Weights of a small GPT-style language model, trained from scratch on English Wikipedia: vocabulary 8192, learned residual scales.
Each number is 128 + 32 x the weight over the matrix's rms, rounded and kept within 0 to 255. Layers, rows and columns count from 0. Numbers have three digits each.

# layer 2 MLP down (transposed), 2304x576, rms 0.0455, rows 2140-2176, columns 192-383
148116082106121207143146085154149103153088173121085170194119148184087150135091169106170108135132093151119171141128168186140087131110154105145126115089106107141154117068114135187109128108150131148127104154198146147127062101083092113126095088098096137119142097159190104100153168116171124126134183148157121126099131113072097092163127090123156115155143064109102104130133123120112199141176187098151126174128143151068187114114187106208203157105090152073122149145099122133129101128105151137112164154136156157085172135127120083164187162170125151156098149130128141111108130135102114108
099118154078115175179094139039165129093169079136099141121093111216167134098113130137140150092089173144102151113165189168098134084119098093089174145110124174107135115106131217094144172158125135148200144106173128094156160178103147119140191116124103102153140115154156122107095154136118184166136173157135123126146203138097080124143132080162096163121116183093099147104119172154090131151086126129157138166062116110123164156175093113147087146153092096062140088096113217108125110122175087094198110142159113111144083154109127163147192135137081109112127108129168167128128163066131168119
064131088139117138109110177102132141119191136093076182126141183156144119172062107134092128083123098125084133141119133103125129200170120102056115159175178114106141150143123098088122146105218076141156145128137130067101126119136128149148088128102098129152102146115121122179125140115136133196163173140089112093138181131153099080160154083108104090196154135141131121095135166149123098133117071138072178119127098205128148163156130099114110191128140063111103112128124194173154072148161092086149083112152148137117134144110144091132129171127094098118148129166168179122143096109100106142
166067134104189118085095168146088136142121120165208114072136165185049147171132080113077137124105089100172156120085105195165114077134167183126136112113110130038146108059157203174088182096048133141108103138136137139112106044116087127207168105150110105124124121162197119156100184133164141090107126136104096124155160210136067092159129143138147095150176134149093075129193126087106142165082179114100156175143073155171129097196135140159109160098082099148114151121087107124139143148152150208113136155191118068117163113116129109142196083124087148161124116100087138109149194108096128123
164142138162085148133109160137171074099087165140136205159174171202202091147054105127202101151135129099221104112137149158165134085070142151149095169127131100092115113163145158083098129117175122090112149127188123118126136082132176164054181090097101116139129115115075175188087109164112135156144103111132076105234131173100119094214089135154132129058169102094088103132104121113214125132200196121110189127120081132107145037148098092162131141051111089108110122124122125185058137137090127144092166132162108148114163121116113137146125167074064118116089135119174148131126174221159144124
141145147139106105135126142138130127103103159140115171066102134139148159128194158117130170124098164146158128151107117107093175131118195109141137050172144112156108146138141172099129090090114132113124150115145100085144112162123140154184152131091130134121117139142093129112160157165134097152165084121134122122136082129147105137123118145071104096113074142141094105148076153101128111171138121157152075175148099155157106176141115170160083131141160150111110070162055183147127102104069107119085112155130159129093158057144140134071125079184162146166148179059131128082185118166157143141
090134083108118037117187143095115103122121163138131121134145086124153094210137157196107139128096108138172118144096167179178146159152070092148087135149126128103132160149121192148124126148094105157128119171131121222094127119129146153141122090075098083142101158175125128121129149116143130117120153143143129153084132204135136108127151168161159100141123137150143129101135110116153157123105138147137181136076089137100177130142135119093124104118132065086132138136144166169096146124161140124130123087111118133112153094160119152121126103079113139091126128067134131142141134155143120186
106156112120143129155117113163116104117190103152125118106091186098224089094129108162117090128135108136111109093125172100112158105107082115146173158159164141143102123180109163139142137102168100134121137136142109142114129143156119156154158113119127163128132138141150149191111076121121103129081168079139124113139137112117141101154138141112069112125188116064162066102142138078143114089141138127161148160083125104161124152126106086136124139125112131151129125172152181104125130087140111144117109110167127077113120167114114142134109151130129110103134117107103174190123101099111139169
174142113103075133119127124066136215171082130097172215169067111058144152073151126110095143177086149171133110121107139137153145146084149075120091136099147154198127114128137184127076117135150096137140142121110108142147080145091157104115103182177128165070152154145117106087081114113141152117139101155091150156145126122120143143078113093105201182090076142156122153136120152138159115089096099162129107128103127051121094141078136171113195209103122157143132138155100107116125099071104025150130089124084136101156149184077192115148145117185135102111162134125153180191117132111201115094
146079080079150137136169140123077105143079068125138154140144161111142054163128109165099054174135113140142158111081102189087147104102128106121190163225153149171152074123112108130065172121120086133129122138163134121117140114088107087160134126152174151060105126111123141096154076132175109114137140181081121113089119181141110152133118163146149110155116186095179159100143148099135102137179105114166138137143161176160123105122106136151136102106102115096075119074101150137148148119072132116165101119168101128102147125079145184186090141128094107167135183055131141164133134141183102137
178151116149121156135094144154165172168121099103140138168104213166157120104090123104093137112128120121116152144087098111142108112111209119188213115191117162156127103129084154110123145071103123081091094173119069086117117139153106176057125112213146129126099127139122148184179109133132198109124137056124143142146158126113108135128109093152116111110152132091121103131146115130141151198108091151147119139140151122136124102133130122168144125170154154193098144089130157102130121107078137099087081143129111090099165148097130197141152110132149113081178137130147115103142074093116146146
118128049053122173152069134087124163161137117090102079076137069145119129192112083083099147152088137160128101111124104204138142130109163169136072066142140139110154147076161085133163121081040129147134101137128125170142178149152114157101092131117120095102156079105139139083075123127169124069111087077163140102092150130132112089143107106067133158151127136106102087073084109146148162095132121109189139130151115145090093141140102028113162153178079177178160151107142129098208170082147083158097139069098121131077121137083052116155143168047178118140110146208112081136106081087160169120
102092124144159121119128071174146103093084075129108121093142151102170107163143133142100090149108090144190164169121125146062160127126083108129125109148099072091186144116101113189096218131166098157177091133113193161131148109126131083126099122033166133057115150141146127112136147151163134086144146200099115167126156147114127146144142126138084138112121147174139156165173069184134131100146165194139209159078154091133116131117157163161108016192120114109120102125111118151116133107141123109147139093095108056147129081151130144125126084100155119149168117086137159100134092168126166175
145155121138088133156137060087126089109092157137130131094096106179141101133138088141123108161128145165091115237110153131144149144169086170072095120179168139146155078101184149119133089101152125178206157052124132112075137071120085095151115146046119110184116121124112149107091165129152136172117116179067135141162158119118093177070086068141141073110139089139129144166104148100139108075118194214174131117205113184120117082107101096142124143188120162127166150126126090116147139084163080108137175138098100126231124123164104109129119148140117161145125110161103123109152170151142103108
131067114105113153088141165168139098108129141105137131180118154126087164194121146120097089137131068161148114139132131141109137118132118129126092142105114111153123182112124108121179070109099106127048107153138116075123114167130123121174144103099085157110129122124149110123144180075166156132152145175123090146125157132100143138181153115115152107162094093129151150137104125149124093115147170142140142171077101135138116100156180101137151122117162114128129157122119161152080109168064108103063096072127096137161102136124147109157112101099093145138107142130079135148151198130147129123
075148130130112092126163097136095165084142170146037151111103096176130092130093154132113091183106104132090127185125095123156061125149091132130107126083165080132147066127119142155104156117135098143177115149116212157112112148126130109189163079122144131104118151148069156166104134096133147111152134158137174159133144132095095101116116163129154143134148111124129120147142094091176162095148183161133126106111158209140156106081090131176055156148143055120105079105128135128118111157142097098120046151168119059121092145122150122150107146116104201128118120102158144153161181154164110145
155207124153117111158095135158106154079150107153157144117153125131113182139121042102150123179127164124110108130140099139150121147110131123107125133163084134104111152124174174119142180179154115142152163091134164117126092050158114125114181128163076148142127125142139175092108085117124108193134115092184124111089122125126164130154138193125153149138164149169117102118218093156212144050197075169125182133213093140094133103093169106176130090126110083176134116156126119119154127076160144120105196074079142117166168120125188076184085161149123166119092094099115109152181093139143197116
105114141151117065097198100089120162093094143121140190151194095089178143160094068120151104162141089126129150129123120137073128150104053073074062088131114132113122085121166128142200131139064047080137130155150094043177102048122134057176166100090124120100124090145145130120116138112155103112132131199188139102149104131198140152092191177104142148130139172175097153181150106104119113148134102108165122121106133177144073109100129119181133158138158126162131182132097127199112102169121147173160096114160127158115102079163129112164113183103100077165121099051145085086146102158128132186
180114137143168148164090137108073079137086126157163131133119148204149116091099045155098179144091144129156110072088158150136140136124112123057095102132123110164147134084158172186132162117059066087136100103169132132239155092129106119145088104082094134154129139119124107171108109161091134134118058171091087160207152062108164103060121097138172085169146125114128094106109106120140159152072048183054110073122141145129157155165158138123091118030113129158055109110100125081125148195130139146086068118127176123109134104133134105115186145124137114163095112090150116116081095199102079093
135100101093127156104121117181131152142161097177069163071127093106086164137119094166148092084142142120110160088155095142146128135141114092070113099125118138143143128158155107089133107110091124116104124135102165124129146118096154113112114109192149107108112075134074126180099076108139129121093150172135114107154162129148100173103096148127153084109102155160126128123128106177104113119136120143158092124206149180124195177150130108067085105173103069121161146108090136125130109071155131151077153129141176094173116103119129114110117136115159075167096118092118156088079055060112135160
141135119097149122130092110150100130160132144125168106168152142124049143146152161169196122126107131132146106135084112167122118134175135121074083092132117071147123056103148158098142135208157150110146137176080145114143065130105136058158067130141125162096110132162116157143144084161112042167119164178137106147136084104071128119107135128084177153054123153190121135091153106094121150118087158097173115075153183120116165116140114126130171094132125096168134086145127088142062125139124111147134146130147111186134153119121180097145152122100094111084115105154106148152139030177144106175
107128098172201066111171176093121139171153138111073112112125045164124122106130094139104143159114117096156113146175122148093157121154164157101104167236132187118143180169092102116114109168139189132129141145157118152190141099156117185109121144150134115139096127119049123172181135071147159147138176094088133163048097143098157091105077089167115113169113135146141137140135138141156146105137131083106155113103144162100173157129181042089134157168111088123075097147098101146101102108178095201107132121165119158108107094168125169179125104120184074126143133131161106167099147081074125133
044108090138122158114164123148077189112132090065181116175057102155110134178126122143046119071135154122153177121131145140173078103126123084111114138110135153111145176154100123096154075113114145101106146143152219158129104094113144124097142058122121114138105054156060097139111074132124160121152117099134151158158133109149173113156121081149143132180101127150166107086107182117134091158060167160071153152100080159075142147146154078083105137068099124151182121049144144101149157133109138116089137091079158114171148167145100130114131104084154128138133189059155087156154100126070101116
162110130181148091126096149117084138102080154125148115114153171148131147180136112117101102182172124051163180114070127178181090135140079098093126200159074098139129103123151136146125111114171120066108144106156164130142147108192132052150065152109146141097134129105143136070156147082157183114143127107103124103127161151134083152147188156131194144125131173165186104128168071123123097088153091142071117165114134104157148134117050123148121097139102135132129147148081120139130118107141109165121130155175131156144130174139072195173148181128098075096155085114133100138114108163107126083
126123106152165142103082127106122163103202074088089133149112116131134179131132124164108148128117126205115103103141131117090141084095118116118135159108146122083138144071162121175130146126064143130173150129134155082112093129110128114156098167101133137117124108104121112167127144147078155088091074107085159140117058138101104106121107118103081164132100152150146080134092115141078139123111147092098087131156196111100133126152148105084070118168075146141085104079159186156177106047117137133135101097106137096098147158133129142100145151124135091071130120132116162116135100183111196070
154142120145117141134131146106152051149145121150127117195127149110144149120117098156166168162126108093153114136083125114100130127165132071112089099109203076116125143177107161128144094109134152112134134136137169179075149116108148119126128151123094137138141115167123121091166157108185156082152140169126118156142158098127138096128142135137115150088164096172068128082134164130106172156126175129099125165190132088127171136088137086142103107158111148149101111127090132169143167158077138143109075175162173155091106110114115127163090152130114124104163103196114137120131082137076181115
110161159220191129138112162135139088167141170095056157131148102128098120120098053173083079120167074133138134051145040099098165094164124165105118134168087177136158091090162181082125130155113127187178109144153128043105124189115168100126180118147139081108118100088180089196113086167155167190072113103115139127195163177189144058102139129127050117115044060082187130173081088129048162160201179114151112175124035125083148108167134124080064130058112151073106083166139136110069104141114129136114185086125162168124030127191109147160136100129112098120160105131107145179126105158179164126
121115141117167105176140100189091191103063130142164103123086184130108134182133146109134105136081128175092167108131164098096149128152110125145126138133079083152083078116124147064111078136131119108110099185177089075138141146158191178151150120178138113038143155104177109103139136094179122106091121136094161048153199081106129172136129144164127056131122130085142143110143154079128108130170084087104199094159159124121125100121124117107081155130086120089126135076145166142112151085165211121124150144144096161078172151110151175171101137191136141123132122150074131078110189088140124109
068096093147075139116161121095124116123133129104127150146128086132140186159087130087096123165107090125155163156147129173126158182093120117111108113128109169100147124127161095133124116101093089097150136156093103133113122082103096135138114149098073110116117081133144109102088109113091094111131172119140140063114104161139126097148114142151137133153075081142136164153145082135107092083165125119109092138117120174131099031181099148102136103162076137154172143101130138115143102116148124097139156145157143099198163140132196135138151172141155095144152137087078189093084133122166140108
142094180154090177099142157074183132124135132117158131148196107078141079160141101147134108133135187208141111060190127112108158138090139163161194121112151088101143149100180151140129106172181048140026100125148146117122109037157119122143132155077077065139099140170083074130106167090151068130062169136164116153065116141171107155102102097172080154163093123148140146176180104124116137031142096119171172162085130147068106116083078138058051127172130141148179155152073095143175071183170128125070132096182095141123145151142129124121063162076204118163148107183134095119140134106147150153
145098085161207149042180078138137089141079097136135128123162143172187144089065200169148109163113139162119188095176169134110125169154086125119187154145085104111137050159121071104112100127099103176139149149144092095160134121089111082038148111171118159080122099054137120126197091119102080210122083106155139162122089163155219148177148121137139125144106114071204139135095207114146113110086148093149181050180148144131106115131137162112119065116160120117077095085144115138092205107181144121138131134147095176181111146129113147135111062169155112150119113125185098176039105158248129114
140109106142162118071105128141158130142154156093098153109169160160132128110170101140128132103093166120141084109125140092119198157129150175115100109177151126122130121161118090082118111105079160097116141076098174131159143089177139149096094142155150117174147118100123119070131137138126119122155087104085152091096174099144131116135096110141116130131112098141104122147131131095126123135097127097116169129111088142122134076176078129134129049110120185118119129104123161135170109113116091141131159140125122123133135151117134133108126075155123108139130145144126166145109149115148119096
134219128100182111123128134109064134171028163056105095095132089112110112105063166136101154110081156177114132110091179104163126057196118168159126135192168175161109205176060079154111104158110168190035112105149185176134160093108072173103105115126106099140087063120200105089178089147125135143166179151188161088081105183107133105123089135158193109167134135114165122094105090100116134139086151126161143148134150138119132106212102117150115134105132138137145132111166115071170179061106175159127141142129074102200119089164131106084161145075081119162100080083145035161154097069177119063
097138099165138110128144148088134088143148123153142100074126102123064181098106172115133159073056127121119126116124083166192052169121097168085171153085130078126072127144151147125148127162099166165108113179136191130077098092124053127218073109116126082079185115157136083132137161126092139152102063187129138176097125163135143084199056158118206147158107166112132138140134095127155145126124059145107127098077098154128161128111162134070117096144079129135087139089120087142196155121123121120098114128130159152115105114148150108146108113094125140152132101160089142143074171130148111153
091138075152147133114128136141118120177041126142111137111110138082176071112123157134104083084111191099139136165151155142155101096131182125142135141172204118121098120133201081152095135159128143120117136089077122109157072089144101173135089161127134101151175091132143153086097137060147129141116129116086115135143153134129117156116109089133190102081108106117120135143131127057143096162137111095131113035149217161175094192146132122137130134136127138143209138118123127113089155125088113112132149103130159144130161032145130142098143146129111146136049218048097068122168239119126125143
230203124100149127142113127127160083149125143089082171103163120115136136114100102126119154160173120081178185076160117117172098209112131116116068150101150105151171134112087145118131196093144121126124083086144095092149148155109165136107060122109110131106108133140142124103122082119104166111149146056109153095155159086115124073182136145106160132090089177150145151119071140181148107085195129078114144135126106093112161123085077066126151088125143184158146096199135090153147160155157107135149114138156102190127132147123158130157169112158109117076185139199059098148038076158117147125
167146156164187091137128095145137119188087128170156173142127161140073100118099148104181133118157091171068112112165149101140139102135116140109183128117192158127126141205102136132120068122144105187132091131120196149093185131164099074164145096147109185185146144191080144154187127149203095158166143128184160132115141115081148049171152128135157104122145093137141114117117134148059132166143145140142133122124109192177111129064108089089097123138111104101088127090152084152197104177103090131131171153107128156123100089155151162151140119101118179170141131113164142061159095083110130135
# layer 2 MLP up, 2304x576, rms 0.0508, rows 2141-2176, columns 192-383
139147088170097141118104166135116175122131073170143164139127182103128099107189119111121189150121122143102112118155131163101133149132199139171078141136076173118117127057122032163142124148142136083139073010066116137179150177121101168122113068096142133147141126075067112161135086150067140152108146098146083145117160113142147163157160133116147137145187140113130166083140136173136082069119087109114104112124113136137136107076197089114157098153085150136129108179211093078148123171080126133116131076073137156131143114157090099166121093073145076099153155099153055177114195135144060162
141112166154141138099146116131133112198139112158139155159113113133063092103135134130123153089122089170141201094113116075170160162147149112156139163181153148120134111023129129136166115163145111109097115120112146149116137203154140134116112115112171156106118142163106140116104160070129151157141097176093130130148121137098145138126096108080144101114128110075075110128151112177150129100143135077115137101113108137134111070140175155130143111118150105099105130129101100155157134218154144098083181143100135124100131129154046142090153095142114126135175100152142200110155178174125103144
114150170196107165134168138159103085128101172160103135135090129164136193095168101084120152096167086134128141072177165190113146190073121186140155117112154117120092138085079146123097089175098180062077157099121118105123169144129133194112127143103164097120168205123053175110108161099136129146139189062127101181046136065143174131131109119149095171130112117122149180127139134175177150135098163155152168162163068122105137202102147127195161145143111127119169126132133068117159056107144119034168129126047208119070080135180123147165135157184134119086150061124170099129110130110167118104
212184178089032149150161145194123130202084098135223150168120173101104113091085139117166153168144087081146134105155119164102146122117163078167134106126119189116125157094226134123060186130191157174090159063159142088086130175137149171117109149115159051116121131126134136114120101140086105126138145116160120096136172124122095146111115150196200097091151095052114130159187194103152119162128125118088175095121157039107145159147159129169110130059098150172094111160172094123120162144084070157184168133102138139179092107096099125169100112116072175173181096145100094130137099132071145104
185122105116114131177093109149075151124136144119092141096114183119159062082143157177119137142097047135139139071125147117165168123117183145149154130144133137122106091069120111121188109147161192136145165098100175094183098123148137121145157117123097064130139203128166127088140093114146154097132110167147129072159115083169085100093087128189109103098166177110149092158137137107162124088113115181173097066099155130141135110128144201084096142086182121146087125133176161133099192136117124167151090142148189131098108128079134175160137166142114185149101130157110150118113180102090134200
157117077131153114148105153185132199145156059137140134143136133118155149118141195112101130114139089106127121135166145123094152079134111084120170155157112106155133162116124081114149137179096098103112121141109112073091117138108144122125143097090103158126131143183145055129137110150141137163108151109118153079149129054147109158119095098090099107087130174081132075128140144142131145148107153111109174083144132111112157214130130145139121131087197183136110110128135139071116090172162096120111149151097085168153095137112112119161140145135084150099128166147103127141168090095076127132
106085113163098099098120089102108136150089177104167176108130119169133108146121136115065116138137088151206113106192137158119149157178136087124111088091105160135105118104139110146155171153097119090093090064114113153145081145175118092077142125118124100134169167188071105093145165191079166124167126129107057137133111108164160135123152130152137140130118124101174118083123117141137159135134109128135144185176176120058149078068122128170206132122120167137114084127180138063105158137066152098099166105098139155162158101126107146104171121156177134097136114145166118151094196132104172153
155117144172164157171062136147112139127088134141162115099083121140174120104138165102111176152143144104116121127126114157140104188105197059112140120199160079148076161109103153148138127131191103129110152152170120151086138088157149146162137135084145119088170129175162130090104067129123101143146134129105079138087115127105135135112113134127148136138144124119177082101119139059166156161047098128138154147176023117071125160158152098138076124162139175191079119147151044129165144118169132147080125125132119174119111149118123145125137155141152153142192138165115088203163146090104073161
087075116148134100157146107078165086143150115143141102135135135116105119137121099096083119113104188153148097075134150156070124163157118145090115100133078103129110127157139091146122147093094109125137151123161170192144136133143161167174090082165095123078122186117087053120086106098088198059120165143080166079128085056216113083111108147090099168144166125108117127130128140049152099082143142127122075131185125146092071081148138178140133103133124196114117138179134118045141136190115104107133066096119165128153116134169157171118115156168126169157114141090121108115076181184146125141
113052133103171085147156156161160162125153151186067074088161122083174084192116160180152130184121121088136109182156102146069104146185134092069126156092141110140120134119205096107108161135168108103135175136149178135139147149115107127159118133089087132115089101099102109129125133106131083156078123202103084103126113145204136154111129148106175129080119127115168173122168103116094110138078161120107141108109123130149144120174161105186115105102146142127118102105118100128171080147148080171148147178152130132168137118138136078142113164086120180110118118158146069114133185117123083163
128105156148114212114156115161119090116100091158151089169122187114139197146140160132130125133115151108125132135158071050146167120137152106105115147147067087118141055054140112081146121081128137156159160115133185092056083202068110189170133144153154156099167072151138172112180173135123095054120082149121127156161048081141189095111124109174122174145121106115113134181158197153169111099128079115120098068105149127119038172143152080114164158155103203164111098129124114118112131165092102064084108177103177088137123140142115113133079133130126113139131154164117132135110106097088110096
170111088118080154057140135133123113127111101124136171146180165149162160124065075086090142119110040148146152125198069085078162139112093114170130124111173110086140140106129097139142137160133134110127078089118170088071147140118163114129170161115164114084138193145127099106114085135119063111154161085121131120173156111118094084114195167145150189096199102104155124164098104068163055106124124113167144121143149100075122151106123146126121110151189167161150137152139126128116128155081065131198153069112125177124135117115119120126124144150109157099155144161158168169142093120076121152
113111098189120167122161095107136173119104078133113143162098172139111195102059134104113168155093101174088153042131144104170131134133096151154144107101131127109162121101155105176193125159168147149158162086097110134104133147105119113150109106148116051106108100194150139133140147147092184123189170136145078142191064119147155131086150151154127144141166153052104115147164098080169149066175154139147058115123115118141107122076146159134082129101157149140085131093161178119119157172144082100117163112073162063101149125130083108156069180091133193104110062119198112082140156124187094071
163133150131160134199138086124108182133060134203176141126153123134211132127098194160131177128126128107118165134146136163065103129150136122171237110142194146139117106108111119154135104114097147077119128114155090148161170168143136162091158159161144140128149151164117171117166130183123157141136178140113144069158100103155117123116100170174077138098181134129132107135118125134164149129155138157131117123148127103118119162094122121130065151103128111137106132140180120097132169147118130159108206157093139105138103108144127157113139113173154153172142136099133114135128077133086099167
102161166225187111135100105190164175133086109064124118163124171147138108072100125097114128087122123173184224065162145086148135174094067095204127133121124157168098116110120125151126114124148110147120144145112088128091143151087121113091112184121184113108123116150129186098131117183100173172104115112104133103155106115111157091173140113100151120135110058119158164067122149074114113108109113165145181078127068117094058109137126141173152112099147115064082171123200149119076098179136144108095132116101143145107108164076094144145162157126099063135146122112117100064121096143106139134
113129107188084129135143117125117141108068121114103139071143127178134145089119176191128206180166102106113116110133105224158154117178133143107122134148124113137108138112138129100113111163182135158135106157153129149130129149115176141123154106076098060160160161141093126147156151143077188135096131121100176114068130096162145158128147116175174125125167110144124107129178210071151138119146110108152143117167119139024137140119119128241094191040191107149099167159179085101074134075137095127136133083112144156182106138101150133120168123115099149132142122110125094133138095104123107186
125157060150188129174159128134188138087128150146124114139046107125109118181122130165146155165129157116110148133119135124086156092097115185112106072171147116131135124135124139116136145098164081110126128116109125054084134129141164103148111087101139180089186147136103125113158093120097098155141036075118114127126137068127101117091153139112118118114155142116158119143137132161138129190131146150124172148175147102136132125157165190147094119145117145112106160157194145070052159151160104120108145097131106160147094093140166112162056122129159098164119108088090154155128118102119138161
127094145215114165149059117098092149144107092126140145194055077139135097102124124107100165114050099112101160127147103183078118162162099143182108165126174081181150107104162094129196168079081148147216217112165182143093138176110167182181124126218182067191119106176149127138120169165108174149105177144143106121180148109087134109139152136152106148134148127125113095171133199060173159129124109159133082165087123046137132064056101134117127134079127137191142144164134175089113132158121120159114091109094172099100135105165154084119103119136125178116123113133098099163173131117158144075
125134098208069139140201122110090109084130148173155123123105157100172140104136140173137173116142137111112136083088155136143113169166118142116178101117176070140148154120172131072102147129191147137107219092116154141073107134146182129107112165073155121092197096193128121087109147129120148178167121150174109115105115158134158094088134197119126088128117082125141099118091151094115131141183094110166147124182171142108149107149174113124112179188155092169126173132205139128134063128069087066145127088157162090110136126163106133142053145150095127123125114138116140153201119155152102132
154124098096117100171099153151164164116123075129129110133100114129142121093115195154136116080091106102148151097137133136122178126124112153141181133154139141115161143147097165152102119135096122066133138096135125088175107143084122169123133090145134138105140126198105120063084125127111081135123092079101148141136143115117125103093135104128124114081109172081093108196139128080156093167112136158183159066199166113080114093089163158147151130094106179107122103111082101079132124120167158125104136153141117135190142136105091127173163144131105144143153142197148158093156172134091119153
155103136148138147160103109096180161126156104164116173151111174092114158096112122143129137140124107160083122162171134171155130169139162075202088153122142106134141147143121063117163143103095147133113101056087128112064109141124097146152137133143138132140140162107117069154073142141000131130136123095121062127126153097151142084113192148137123149162142137104136156134162168112151100077137128143152102166115059116125137137081129185177073123158199138117152107116156099083120108194140075088165111100058172166124128171162125099118096170104119132079146122137130091147141153162087151110
062068176154113142097154107190110162087199126125097138042119087148142171101141104175101109055171165144084091071184125095072157192120165138094101163131152122085051138146082096130128136135105137090140143164119154142085134117138137123135105132149107162142142173128043089122049167167159167160077071156188169113130103042164140095098124121175087141129211056170190094162110094175135115120168161112051149101098118110088134106133087095152126160082132081108080065203149131128130101107133077080127090114114134191138079214132150167117116101122127115108127146158124139130151089098144075166
171138092168156139110127125223121143161083145095158121128127216096093090097154138134129153132149158120116140050148143145136131142111181145125114161128088101133054090086145132140134138124068094145137143133131145158093105116124088111110132090143161126111187157173126090095197117168105155081145144139142115111117047149130141131108154117126179164165134120106145130069162187105175174134172062082154125089156079131106079125119089133114133142098122103169105130149163169151103133131099092089162117114084114133164131138115136099219081131110066172103148121138092098119160155130094122121
160087123119091121179168107133161168114074113132163168161132175137146094103179136143122161131173146093168127125164128093159139145105135100141108104106135160123139068154118151045134149148152122106108125101091117121174104110084186225141102179091078138175112091162108110111114130130103115190139164123077120107149126137211145118108099157167134168153073154131171072175190166062127120150095109072126135145140107162112106163077158145177174158068175191124093132096155093127112084228104103149155222189097154077167109121126167083177158153167115202159103131036172113115126146141063125163
127148076139121167107181108194125161140121139127155147175107143152136171153143122149049137115112115118084155063088203108112154143137145137109134121076121125104109156143150146164152134078122116139155139154099105170156116119119137167130147109118045163167144086143097131100164165192093139144106132137087126079138143082113069095118122138147105131134147107063101053099150153146147166144137106146112127115213129126109113062087165077137124093147159153079115159086155149125150106146121116124133120152138153146131124112089123126120087186167152148140099131110124118193114175127123153131
138099150199151091149087131143156184121161101159080115130136116115113101072113147133110180121176116108177144092204183111117180122150125172103154200109104109121104088053187152145130120102124100091150140095075215155105132102131120130130201060135161119135134145131074123146163156124121047131148131120076106086114083144207174137066043109106115174137126106079120117158080150132101106131161093061141180091145151083096131112103130162121117113119176089155095116111110147112078091103117125219140113097139149136139104129156121090104097145195113108137146116145111084144095194122054135189
085188038122102133141180162123110092100181164124097120082077104114210158126159117159131104190167130098122108185138191156115141082175135166154113102144088133168092147126103154104087075138149114136158133069113110124149161130074139184154112120162180132113120171134158136164169118143141150142168102108095145157180170112110156112071136162108122115113162136084093109097098109073110154157186105152156172136076175152146175159090165097204130149120053156100126116131138135122149130174201133142115143094154145111099117174111139168140085052096106143130116088056162133108151174059090109128
098093113115102133133097178107115125055146152101117102140104084130140102143131152161067165155141135165187151128143102148124122103161137144114091109083139143185128148066145144134172133174101062132098161096122118105079132131103165067098115142111085107097100110165148084121158182082136133130129104168090156136081079099127130145105157068157137154167152113139164174168146131074169107088113162090091110119104138138100165131167125115111166131111157117063107077171114155117138089124146071100109164069115164170139114140164144109121147177104060130149135026123174130081149118147132075099
130150057129117138159161082142129056101116128115156146176032100158137149093135128149121134147124125128121182123144199128132151109130096088147135123118127132207169100175103124136144159141157131116102170134142140127119099113108120144193103128177146093088130187187037164124125145124144097127104144140109107148092177137147116116114151064119087137140138155058090149167132174142172147063153124145127144156100109117151097137173144103146090136123128100135122166155130143124139174115146097095103192037096227141150101120145101104188091187083120095129145125102111109093113083053160139058
154168144121151159151115144166139057110161127145170091168124167121177165056110152123147102106121122138138148139196164161142135167118171124139168153143138098178184089136141068212128101094121145210111127152144156139147107148126096110148117085085151199142106082106124091095112115142117162153123149102121140105161105174102130127115104152137165154138145071122138095127165159069172165114140093169144092170084142137137150105118158084128088109124074180076129085119130108102122123083131134146167138197108142095081134146189066117101133117196130109119096107132140164158201092138109114192
134101163151139087195114167112166200136083107140131179090109080089101126122117174142112146115147063074123149147135050154117075123091099103148146179150167165078090094131193067121127144106152157111090160128172168064124170168121093121089144153093170179079171108156156106155092141185110116097105138130131124157108108117112076143073095155160122123103139139142143142153104129170091125131068120144125081074133136199104105086165132095122108155128095109142114144135157149116066132128136157126164142154137138112154098124132164117166129186147099142167147143121116160046146071068106108104
075120148187149129133131136098110129121100170108120096131094166104128146099150194095111111129145098058157116129145081040108174101103143155172141158142076115141081126138176073161135138056133107127143113117140122184104178188156125159091096100127164129108159074087105118163134095112117117155164104074102153103082119119095124033116102122141179146197176149144128114082122128169164119132119115156153151155172100117155123103091132151143117157160147153141102106200132106135124078144147074189047143082143165139122143134108147103171079138155166148131171128165123155132132105124176108180
117121168128111093093114160129128153121180123183169126189098131101142108132136113105048125114132151101113132129132145068114114141118140103088099120093193099115139131127176143118167110165108155129121114160134138144085196182121115104179133080132133133145160105084119135160102131083104053133169062091112135135212077127184132125146131132137141124096103140077131103112153141103138116092187125150142186163072139137140139114066168085158138231137178161144120116161167110083144163172155088180133119085149136122157079094154171121217147167046161142123112088138179138093129116168142132155
075114169188171126168127130118091130074164099111118107180080131161130098166132102095089180121101122095129190145178042151114118101128115144190107136130082131193124119126163142124159154085135140093152155121137120128136125129087104134185081114102159104160158091090132100140179105127111188125167158140098123021061130041099182100120161206097112142081122121134090160111104101111107081108154071170164060107125092187133102120053160121104142210114180196123076119090189155130155132145151163116105133143171143059125116149178130146142179116125144173160119120118111150143094162101076123121
127161135137140137117144140105127126129125075186113128147136170148147083119118146160069118152156096149183158108181125089183066120164180074130213154156176113115124132053161095124215115089120130129076127134159129074108143163115126170117155142175114120105098127119135075163153132136098137132096169125117086098091136086113115080164122156125132146114146131134109095091175122142067076100149152194162160122136108117084087098103143114082063146145120114121087131100181104141103073156125127132100094118168120066207130087077158021162131136153092152097136102115114152142144165095116115211
203118142143092155172086112140181127127135134141106134147116135117132215080076096168145129086097112165177122035143114138080105143145123103164095208113150057128125160113114111124095141152102149119158177147103160114178160122142129169078183156169112119100111111170117113109156137150103116154123177131121104103161068103153119128113098106117126140168103122143112126071158226053074126095057154095187174111120187092073170059140135154166096184091170095107112118120086171113067156171075164049149089113182128100115115165180089182122098118151107074075145131141156150150135129153090147165